From a checkpoint of a small transformer trained on Wikipedia.
Size: 12 layers, MLP 512 squared ReLU, vocabulary 8306, 4.52M parameters.
Architecture: rotary positions, no biases in attention or MLP, normalized queries and keys, local attention windows, short convolutions.
Training: a variant of Muon for these matrices, 122M tokens, 5106 steps.
Each number is 128 + 32 x the weight over the matrix's rms, rounded and kept within 0 to 255. Layers, rows and columns count from 0. Numbers have three digits each.

# layer 3 attention value, 128x128, rms 0.102, rows 51-127, columns 0-127
085133144133156091167180140140111114067158104072179116132218130126126118133140152140119106142136167111106144177115124136137148098110160154127170111130153189149103130076134062147138093109161132121118118200179110120138122161077074161168061163112131171100128181180086148146135059133132163134163098121107096090107124152114135120127094129115100098079114111128157148190176105140139142148142
139134091149081138088140110148100149116125167141120190134148150145174125099132120115178118111135104182102139079129127138135105166090167076153096116091169115114156079103158140148200101109134098208116190124118116162058158086174130098138084112141140105146112125107111131094119140141157093164180141177071147132173105162078156162079134148144128155112164159112148107122182098147162129104076
145170122089113139137094179171118170153120084125145100130122166101158138169134130156074127143170146114139106180088096195130164132168126151103150126105156116108141187076108130114111150142173195181113149152164084153097130171125136130130160161166103098139156104124116093148151087123173106097150167120106174140113144090104124102142116200146153079156144120112145130142168159132141138097108
163144113105135179111106123156159174146118216136170126116151120165102146119104130105133128184148181141149178191087146044160119123164126134127145141130121153127106141180102079089148103145164113154149092106073119188107125094086121171096075108120171164065101124112094204113119166183103097155115143078104078139173154155151150138163132099191115069105127189135104139139155166144108150144163
150120129171103141162128138091138154074130098125168122133117128123134149102131095127163110184132126017114131133163081102095055117161121146142163154158116148109163125046144146166156156147113094102133103118199131112161138145112125116114067057212130204154136140143125206158101128084155128097125167176152149138124162135084195143108131099185149089164148121154133129106095103134144143112096
156120152114107169096124134108170170044137115161110083115163067091173150126118118106178130082112119106097095156105119108134129097079189142121134105070141123130160138162130140139072150091061148097141120151136156139130123186087055142136086175132171102140146103102144118156109152129121134128096141122094147121086155146119079115120134115096171119108119162157129101117162131136098112100140
128112101208163106132127154083159141111154154103112129138163105142123119119122095146109182112118110079165129088163085190091110130090092147181140124132084145134091117083135140169133125160178147126115127135124145124072096113085098127143105117117067090129147140132108124069145130128144106114088133097123101135143199136119148132176163067088136104158145150144104073146100150185115127138108
131099151141082148113119134200149112123080176127135103156068091195149144158076116121116172071181106101098140141135145113168128101185112118174119149184179119095114176083135169148154097137078144148182122153130071132046133120101113159166138158099044136072154133220115128122053173119111109123118176094146119104154153086069062181140185129061114088121120117099087106135147088153125183085107
114142145145157151121095118096110161131070143109164076137185134112159146109149074190139124148092069126119154121145133130086118135134112103156134145114061130094088127109106103124174150147156120114208088137160137159142112192093142188140166137204123102138099142157131136166110134103135194086165057120088154114121122132159139084079182133097087147189111158188162108157143120126128146100135
068138180159117120143180152216118145126138144108118144125155115129141140155147064094140103163138107094121115145069117112139101206144181119137134170116127153116126099157125149105131101181148136116095172146084138134128151114133108140128124178126169165120095107094170151159130148138125115150113129201105127114113160098133116175120147114110125154124073127147144100150139160082160137068149
093155152137119131174121087095146160123108112104173135149150136097176151163061113074141107078110145110106143086103096197138095136126082120127119150118158098121154155149130114116113118154108151068139150157102126154112151054156149165125120116092094101113141066125132119096117170106098131135156100111093143149138095095168143095133196106151150156128088078116060157171141117108135151161107
123085095117125068150192153123114127134165156159083139125188110132125132089148114117070095138109161075096102147131105135130098128122133133084124146098112077189183122178186139145144081110144125175162126140137084086141183184127093084158157150176083142110099147124140110106129095106147181135174114101133141129187083115220098094083145128169115113163113142147082107120129141143138121170152
119101154124148154172191125121179148190122116137130096102090092139152195148104142103131173097085078141144210147118108136102097150132198108118097109138148120121143155129102118183175129123146107140090089123145187104155114170099148160173148138199084132069171130171106091126095069150110134165132087139111135120071119126104087134178132180133164127100124057060145089131202103172115162119064
071204093106163106076111177129120111132132103112177101112113148140139142146167118104191160193134110146121100138131095139069107077119162095088144124165137107128068130137177149153177147148110099176075117142077144124200151163185119137127124092176130144093081136127132163142122092121120112151094145126132132167154136079096078057138157140230108117147084121112156135096178206132122103144214
107184134140069111169104165150188128174086064101155144147129130092144149070133172150142115146147126131144155116136098127150130125158051140108151162150166127120129132137135136167140142119152160187176086098188107172125189154137089147025183115137183057095130169164045103080142084153089121125154069166149119103145130131122097175184152147057122132152120119119153130117164151122145125120091
128074132141104125173082104062126075055189147123082112091110080142157072133135133128119125135166087140137056155146208108071114188149076063164140141130131176102093089117123099150129122117124178149114137155136149092151137185148140108138128101140194096135180070074189164154150122145107170077118144130109091144168153098180145140072099159095142129140129140111133106152127171176163094190136
119119147113122102097116103199086057170075132129157090108068092110139129120157050160165110145127112173085162183191200150133135112156203046153055083110144139135108168154094145160059179121192158122180083173173102143130113198141059145086139097152108153159128152123142126161175125136145145176164084146120144083109062160126148096115163184123162122094118086114092140190106075110187105113161
162091088134105088106112130106122169171118134079046099127100121149113128118119118124152081149155119107064117057137140136124120124104186118167096136157138146078126165172118131162153144102131146144167129112139149129154181148107068158067118192155089094101193136108161128161195141109156109090120166128134115101110152122138100112151133041147118110132136084181128158150149082160156115108156
148172133165134151120165064161187139101064127078087143161126102088189139122158123073133107114145059151158137091159118115165105155077119129181116161199122162025104080171094105145162064180128119147115107096098159115162157129174101147125089126114131134126158117135092175123149095139136111130126136127164110105176166105086159115129133134169157068123091113145096139110170131112133083115106
128146120144149161156095111161092137118121141154137148165130129100109152157081106071136152100123115149153121066102154144112083072091122154104175126120144080141152157195129195151127131182174123125104120115131128207154096132113153097139123128075141120140111064114120092101136132191086073103171101128177104143158099087121142055200093088125125122140095118113106139167096159202125057164135
043139192152126161149117163133101148136159184129151114094097078117136149138116096122121178111146127187137209192169147093101145116079083144154063096074166131105091076121114151118132096057119164118126128096142087102117145155125091155082176177102105126082183109130155142129111171152122143177107148143095153142094151091134119055067161123164140132119118116168073153150093110130191092091095
089126073129104100060161116120084229150121179110154146137124106158091143206141105083155138126139134073107149139126123091129169134068093075222130093135126122161123113151112130067126150123116153153132135151195093187142068166122101110134108128094057140146126142144134171100151096108123148125201175154088138135145176083126119090074112100086090176128118154114093140129123136123147117131151
149100133163111088141157078125130127150108167172094127096079147097161123129166126130065109098109099183099147129238161129056140116153133119180075087097110154125100138112133167133137205150194055099080104051055140084113130079182132117125147109095139154129158102110085161134106066126108107139135112109077119142088106137110148060147155143127154133123180132171107128070132186138174155182207
149155122120150172179126123140128225141109152100150070126093130183093113156102112148108081131131084109078160161097180150106086099205182146140121090167143130111081171154146103157137152148125143157166088116136129097179109143153108137168153113189053139128143101131120082139089122110122118126137197141107101106142150134130113161113158119128118177165116105110097087101100107139144132107108
047185151182207115096148124093159105126102113143208063110175117106118118097128179125119107182154117125132108128168182134120110086154119127094144082147135133156089161221069165075129130124158090115156153131096117156142175161100131083154075080067142147175134112148064096132157115159149102130116150122115112139139139083196113077129098171108137162205104105087184114128118088114115121094162
150181124083169146132136157148100128105173099074108188126140136141107139093180181137181100081179145153162187156145127139160114133112137048139152098179133130159138149162098155173127116112123112194136173051057126124120150170147139154107098120137095081205090081151137088080149154120067150166154101147071105171104100157113182120164111123151128119173139099129166130091162134113091168076132
119132138172031192145140158114065124104124173167095166105144172140150155132148107112127128145107102164151182173104157119101106123164132130133142109182121116137102120095104117161167186125163132185088179137150152171147163146094139101095152105178148122137138077089110096095084085127148147151112176126109157162117104203148182098188136150130229094182173106110158067101102125104099104115115
085176124098111115147195126141119173188180169109150144095142146038086124164059172120096129176098090172128152161112111141153191136174115091129071159131102112115151165114181124101144084139111153119138166174072073162161078107114094113079170170114181183217126146159101097104130106102154077123148167066109119121126164145139124126137095164116120146111174146149158070134142136161145165146146
164095118109134120090105157171164137157153173160099068165144135102158128145120120099118106103118201106165148096110137082184158156076149140039158093104114096122129068173155134186124090093145102126078070215123132127111159183095163158185219158126058143146158172164142092088176133136128071110197110144097099155128161113085150135089175130148129099093145188151093123088129145184149147175101
147135087138136140100087138079170168123168171105139122107034136052172108163078185149072140114131122103183126176154123125130063119225155059137118110112092096125129126078095116109170115145126187140132153100113133121142152148055137140147077167139113124141144140096135117138158084190160144138130080105119056122060151106143078139142180077080083084186123156074124130162129114132161141098166
149135141193192160148082107082164157189081156113112156157169097104085094049075121130174128124142141139142153093138130107164071094114175129136087154136134214154072152132073100124151164119154107148148118137148147129126097110136135173142024085122151147132118154139135091091137137067140168175137122132152176149114177086163126170184183106118157125129126159195148083116168163104102111135106
067121085100086119142120111166145245116129138104134166139147135151153180124121103181131109145143150120077103190091124090107149171163154050091129120137118162159076113094118125096105118049125083154145166122189143150173164127100122126106042105117126134077100164127125114163132087143095104120151167112133046127061097164167128159156158102124109146127127164101112154177110147178132142104191
202168188103156155115121149189152112162109143153128137097111155150178119117146094138050127100071177105136152130085100097100105178055085141121169167161207139162182186095127142164072075123074136163105093134126163115117098151126126119161091110095115127148063150165138177123111167131104142117176113137178094120088097110102169179102192160118122165058216134123113106169117139124122115125093
172168090156154146133127079082082142099154079089145128126125115118150071202097115179135115124113092100135106131140113142175086170118130099136149109142023150139085133117193112081133187052132130116138148093099088158166145132147150130082128129101088159155082099115035176169152123146120080142126135106139147098142145096113144090172114134167100072168078162106106111087095135118142141128132
098065150171073082134116149139126134147094139108085171104092193117102126175118129102161092108133153060109146182130095127137119105114064077091175115191112161182143133172133104112154134123168142101122155198049189103150161117088119113095200118056112160097106070079101148119128074138132111184142133143166120154051144140089117106128109163144101144095147085115112102140078111077121145128087
138097143175141133136125122154102185101128139118137120122117137135182106137131143166142077171149093129120077104170113100107130179141117145137076157144093132183139092108121176098096115119187094163126169123115094154197152145109107116188190129122134101197114151085134073032124160136123095114154049111119129125124176137134160106160168116233099119075102107091100089160121126131108154154174
101215097157102172175101096080130101066080154077169058121136115141101177154103090163114118105113088132158129118131103070165120119107199116136141097098199233145089099184085152170088144166169108063113157116150119153083145127118100063186198064091135094093127155099085120166082107156113085129158115115115141090167067151115078104104182130148162095108085118117111115166151121129150122140101
101123111115167133167085151128194103176140156145128086088110126126059146089075154174113107106121059174160156160128135137051076126127128084068204159130110153109088158098119107155111175130146117108070129065155122090176147161123120138129158112090148139115079182136108191153050069120139119147127069140049126118119124120157130069138096143174191112144140138111079122159056140141161200087129
122084154129069079179126104169129132140204097146142155141101162054109136121219174117136123155112086156171088150149176103197071146105108109147160148085096080156128118164161117121145100136169129104112079039157134155160144161154175134080121111175113107116150139178176159146121181157208083154158175081178139107095066139143199127147114100172066133145121114132105112169088130129096106133194
172151162150085112126079103122123099143133085108146161146147114102153154201138151124112127121083150102176116064150157115124131150115059129137124122146121132184147127156141089102181046186177077204160128088167122151111135081057096128089116135054152111059059164138134100074126122153093112179115112085138082136224177098114170130075119119127119146137144171180099111149131107161145121156077
126095065078174110177083146170123097125179112084121088138139151125117106147178103194144164071165159160098159161155105114119178119125110119178138171105115099145127100097110106123179072155157118086096124144185099107137093119134116118124092116197158081143156169075066146194157102141122155148098144134113134104161071127115095094087154126117072112147066110144193116075145093067219111122104
120160207152058120211123162160182149148201121172153175158119083150098154114156116155120102070150100134146137150118142124118173133156082150027128170088125141082086099101135160079129065138108128162078092169173114110076058073133132121106171188124119116148095091102188140125172144072169133130137124156116145082145131117104135198138138136151133111116149121054133138130074101102075123145151
092121176139127134128136173151104156110103069131131131093151123093098127130122137102189086088155133119160109139095091120151134130148146124128111139123145069131160169123109166135081171140093155056124131157110132132183139069142095102103161140121149143124194057095128089093072173151135072096103148119068154086140099107122112052095184129142080021165099071106110165137125105104183106168117
046179116199153123195139137123132159181148142079152132150085133107106128076123137099094137210135081150132110124182127146107128158153142137207162120124116186153130144128152094140108204088107192165208187195142130105147106153156098115128068141086148147080109137135155133141099074143106075160111138135134116087069089094095081040111082047137125112117102131107175165119127170137159201150094
121047142118111114185136136105119180134118103132123122120139148134098137102073135118117192100130200169095157054185112133077137058116141136082092140145110139160078108193132097127161086085102153154131099139096136145127119113116140153110177188140124125103092116165097111141190125112100095112143183087164094168112082126181168131166130129101099160179101135104104151114144140138109116144163
123066117113117157169103085068121091109096126158117133088131104169141165110144078122154143189086165150103167173115168095106175119093154120193179155100159108110138092064154143118157152111166116110115206133144085124154135113141156130135125121129194134097057149184136129047127123180155087114111109139180095125138164175118129166103113137111155079141165222122094079149120114150144167136153
121075112182092113105116122148136140110223106099125123190140071159126148109141138149090128149164145050150145129101125109142159128136140151110125117188167145127126127114107155164115100046150110164167099084091194084106173145110111105145129169137091124138140147069136134096158157059178101076130119150094106136091182133174187095069156150074032120158125126135086103112128119175122098114135
069115097171148101176145111149100157149125153170160099108167187185125104139158184132056088134124109132055176112144140192155133115135122104151125139156148090136141169158129144117166158139125185137130148129009141134096139093179066111111135107110134110117062107119131133089169082128116153127096094177111107099159112144180154110149163110054200127169159104091149154179160157128168108154147
151170137137059155135101135156123142152115115078093089093143128153163030114126098145146115180143131136053130117133123116164150158136109120105123124104101137130147145107155136114106179136151158140156080129140153151103109099053119141093095105180145118154169162079191122090154165086159091131114163198094136105102108164072135148088122185053136099139147151101193154087100154141153145121159
133133088120180192138139107134098142087150148138108156020208155147174129115121086146128110115196111099112123144139122158113133181101160154150114102093127232140119120114135175126094104126114141154113104150150144126182109139117121087149074169083135178112091128109081087137140093157104114145175098058092097104173146069146135143099121144093099181130117181171119204164092112137116117122163
101098111160091170117059081110101143133128128164102112134054138108156145084146114133140141105127106159140115162165138171115123142099155105111160149140086067166173151157162157148145199110096104197089091144142192095151126172227157071085106104132107120115204147150135073169101130089125180143048118120172085134069133097075128146092099144089143101132119087085137178121157075153149141090102
165162120132134118089110120082160115115083171140158124089146100152145091100091149148101137129075142105147128167121173146134143112234116156147128105105108127133163131151089111151000115149108091145121117143151153143093186111108212089138108132121096107187087158136118155091114147084141148143133108108074133117110179094092142049131134080172156072097157131161124109156150085107170230117088
164090117102188130116093127129149133142137112140125120121106147072133139149163160190117108161123094094088097128122125192140116102115152108136190088156113120155134105107162193115118139124149068130121113099171189144137124129112113113207129082075142109091132095143146064133162114115209110102206058140118172119082080113135115085069169158127189103110128141093113121063153098104139144085101
144104146143155090141082155122203098117120123118162070163142098089168133127063100117123124133146142140112114076126079136107116112134147137150129144064154195137129170116128087102134138062148164154152071168107131116094141153190140104153089086122074078129110138154051156166096115129105175103131099109095114153170069114167177159131132158128116112161114140167102150085079094118132137172099
103069091129147152129157091123151151125129160075151082088137182133094102169155162148149095130094127125134151135163127049121148163204142120104147147097159150080117150088151120129068106148076107170160078142131108100112133099129177157103129117107118144131130063164118150104160111163083154148176070147140106104147101119168111195116165195181134125083073118128147102097146151179149159131118
145173148087104110182097141126131097107153103103175128132102139136158131137147149117111091194180111135078167104086194136186130125122125129132154199105192094128172089147104095122152068172151138117095078056140098099143095131115121099102127203097147086114162152138103081172156128122080021154118088111091075145103127092071121110141137089168080116085098147141135183135181132113111154190108
116074123161100169161092187167095058101172114172095096178110087095153131074139181149120092143078058139130114043138125158100111194112187156106134112111148135144153208135111085138152121119065119144080139116123132159072132120091180104151119115115133100164118115172091119089103095127073139155131124129119113130142131139144099137142108130122148139134114144104135157136137181081099097080130
131096148059156063067114160162107127132114133119161148082141143148144179109135133135096193139135137127185108121104090152097117123108131099133156098112119101149144153075120124097167132156108093203159039140178163102112105109050118148152106093138118169102164134128109216081147186125082105126082159110163108183186109117121085098079159091135086115139098153150160151087166165158148125179137
081103154140164130160147151158154122071103218135136052093164094101114112169144160119126138109137147095123132135138112090112134128140115133088161091088100087131146089140160119156084133109177138137097171093033098121107125168106103125077109148114096160127088114115080116120136130152135088141095125093137185097149141147103100108089106102145079112135081096105114071132140223135164082111129
065128221108083117124158157126125076095107128159108085141124127111123135168162103135147137163149120172157149161125075159105151154125113107108142161175092110094130126143093186115102127106129176129175101051145144093116138091102166152140172111165161105139020093153136136156098145188107141117116159202146139089132098120121108152097175041165124191157143116131129139125097130132095176046107
118084175089124152150126190181090167080098091095169145105087103134129154125160138073146130120155153131145157194158121068144107147130153139128115119152114126129180167139106146170138183168160110086159123122095120112168124134120077146120104120116104201144150128187097088153086149186177120112127161121091119143145101135112165118170162146175175104150092196054140214110112139130123106162118
135126093185129143137133151114159160174107154120114146115072112098156141140160114140052155116129174167164099094115073092134109158116097129133190143135129149131122107113078117171123103135182094156102141107127103118084131058177198136129156168099102120137143112135103076077184127199139112122127109157185087124139059136101060145152160160121113091178127161136151133152131079105067130140183
148142160112118131126111151139179118124095149076093122149112090145123149086112143137156144111121136101098111132075198137133133203152172113252191135082135154120131113152102158146164184175088110131117139109113098144144125114160133119173158091123106125131132133092127100112085157161164104133187109156077128158112089125116122122135182161134081123111109147148141124159113173186141113131069
144099152088126137156142171165087083105145135120161138152120099147091154137116124175143142098161154140066125149204094166094119103144242125147150129121110147110153149152127162162098089141126146110077102167175110106087126095075064143098081108084070128123138147151193133117092102097154121128117144198239165071085128080077108117134090051085125140092109175122112135164128114170123161121204
126161112145164125145099147171118078143110149101179138142152097136160112120153133109177162038144159174108146160168165115178176162140122155164179093161103129100138142178161112036101150086104103127108109130145129089125132148126112172108163119116118143106159171134121135080190171169097095131144076094109139158102131157165099073124120077135100120116122144051107170114087162116076113121123
116157106063113149110076096127127124115091137149121128083143134126092157136128138139121077090155226119066154119152142146133149159146116132120094166121103144137058135161114145140159108119142140135130092068118121156134163167165194133128050129155142090135110069169105176105137174128170128071198120126162102074164192138080155106111155128138118139185139116143169138091164183099119168071145
169059122116148115095119106090049107113107020133130120091160102138169159076127154095115186081075149171126135131110103145116148112113148145106097149099112138083163098157167155099055125148117157146118152106100106184131074121121132141145094165117100147127139095144151138152162167104110088075101135131127148135125066147186098136140136126073132098166104113086122161155121179154095145098093
149162154169129146069130144102154121180191152147088156140166097161120136206116129089155133105137153076105162139107092125099135098138138126121128148182115149128089163138166136110181143162151114174047133152163114172170149080126146102148127100106114190095057169100101120132112106152111129164067118157181143175153121147087170129099131110110117066052074135094146125150178143137141155104130
134109113140124147126147093073104160195148176136105195148177147149114103082108148118152121107139135112134135070117123115102126137146178115166156121167129134071123131139167136162147161158100142109115139092038160128147116148152118179096130177192116169153153096126180168119157106194118130103106175146107136119082120118113132176103181077116152126121165203152144172110182101149149058064071
122078199102137107151166133053148120149180133150118092086113112160119172190139149074146160094180120068147102117108141135167140133155099136146120117123114147118138062134084153135139140142090165092122089131095139142080104140156118059111146145137149072107144168128194118105158143123063168134079088122162163095111128132051102133161118122107152111134102094100128184120111102146159111090092
122128134094143108152130136157189113150136137131116143186149121141171139098103119074075144107090099151103125146101143125139170188156104061112074149157113117132154168112124161176093156113140168148126099148141138105162127115128160130097170153111072121121104084149113063134128109143150132089149118131152168173131088151160098086154143150087044167107170118117129085121169162059157114128153
167146045076145103157157142131157124131151149157115131133146104113125111121140094050094122188124176078114164139082106120162139110123104134175089146191135101136139098121212158077099159136121043154165102101027107157117126116122090136159120098137114147134165127160121124153127059155122116104148128116157059102155134125153055103136088094164140146128086138097095111144089169143135177094113
067114134100184106162121162088120124054126118073106221187169131108191165111117125169154165139151123131131139123161122115112131101156063105138179122129105052189111169148187171159075156086127161112123105104105081165103081093141151175161146139090127147095119179113155178148157080102129132145145112154133104079128156132097125130158106175094071105114162156119101167065136132133118135114089
123133128092052131120119098126156141129164147092096085162069110133069162105118092065144143132109186100170079101174155165128157092125128130096159142106103095078085128115084138124114099116182139097101068131202151146088109098116108118127115104097119115088137088184107100094155109145087101123015132077089107103139135131161105098163213140123165149149099145098132133117110155108094127157129
135082109168137154158095087108106145094080132093183158131113195101104091102145052147149102166153111101142154078096052117149145165078114097142066107130101136170129107118132135072107061109126074086131166134152124131115184060115157044119112085097090164146101153120107106063152159130137099122073159161153116150114090129115132090158148142153170171132072122083134157074109147106113114197115
131165167135125126155160115120132137124157072160156089166126105092091157113089115093138132134101179152170154071128113093092134075096100120120171120133155150193106210139114077127129151121158109121134134137127162089148153063166108115128087068128128196132070141074057109134175110113154082055151144177095123120115082131146159130152059147132090190164243118140172142109078111103163097114117
133177149123067180103098106142083132061118091154132094156151143133067144108150051129106122132146157125142126140146135199102177084172163032134120125139099194147115089138141091151135090164111072175136137138094148140090064119094171100128150092156127147129160129098148135135104170177099147111162191132118115096114119192136109101170109145082089070149098134115086145146120063093107109155154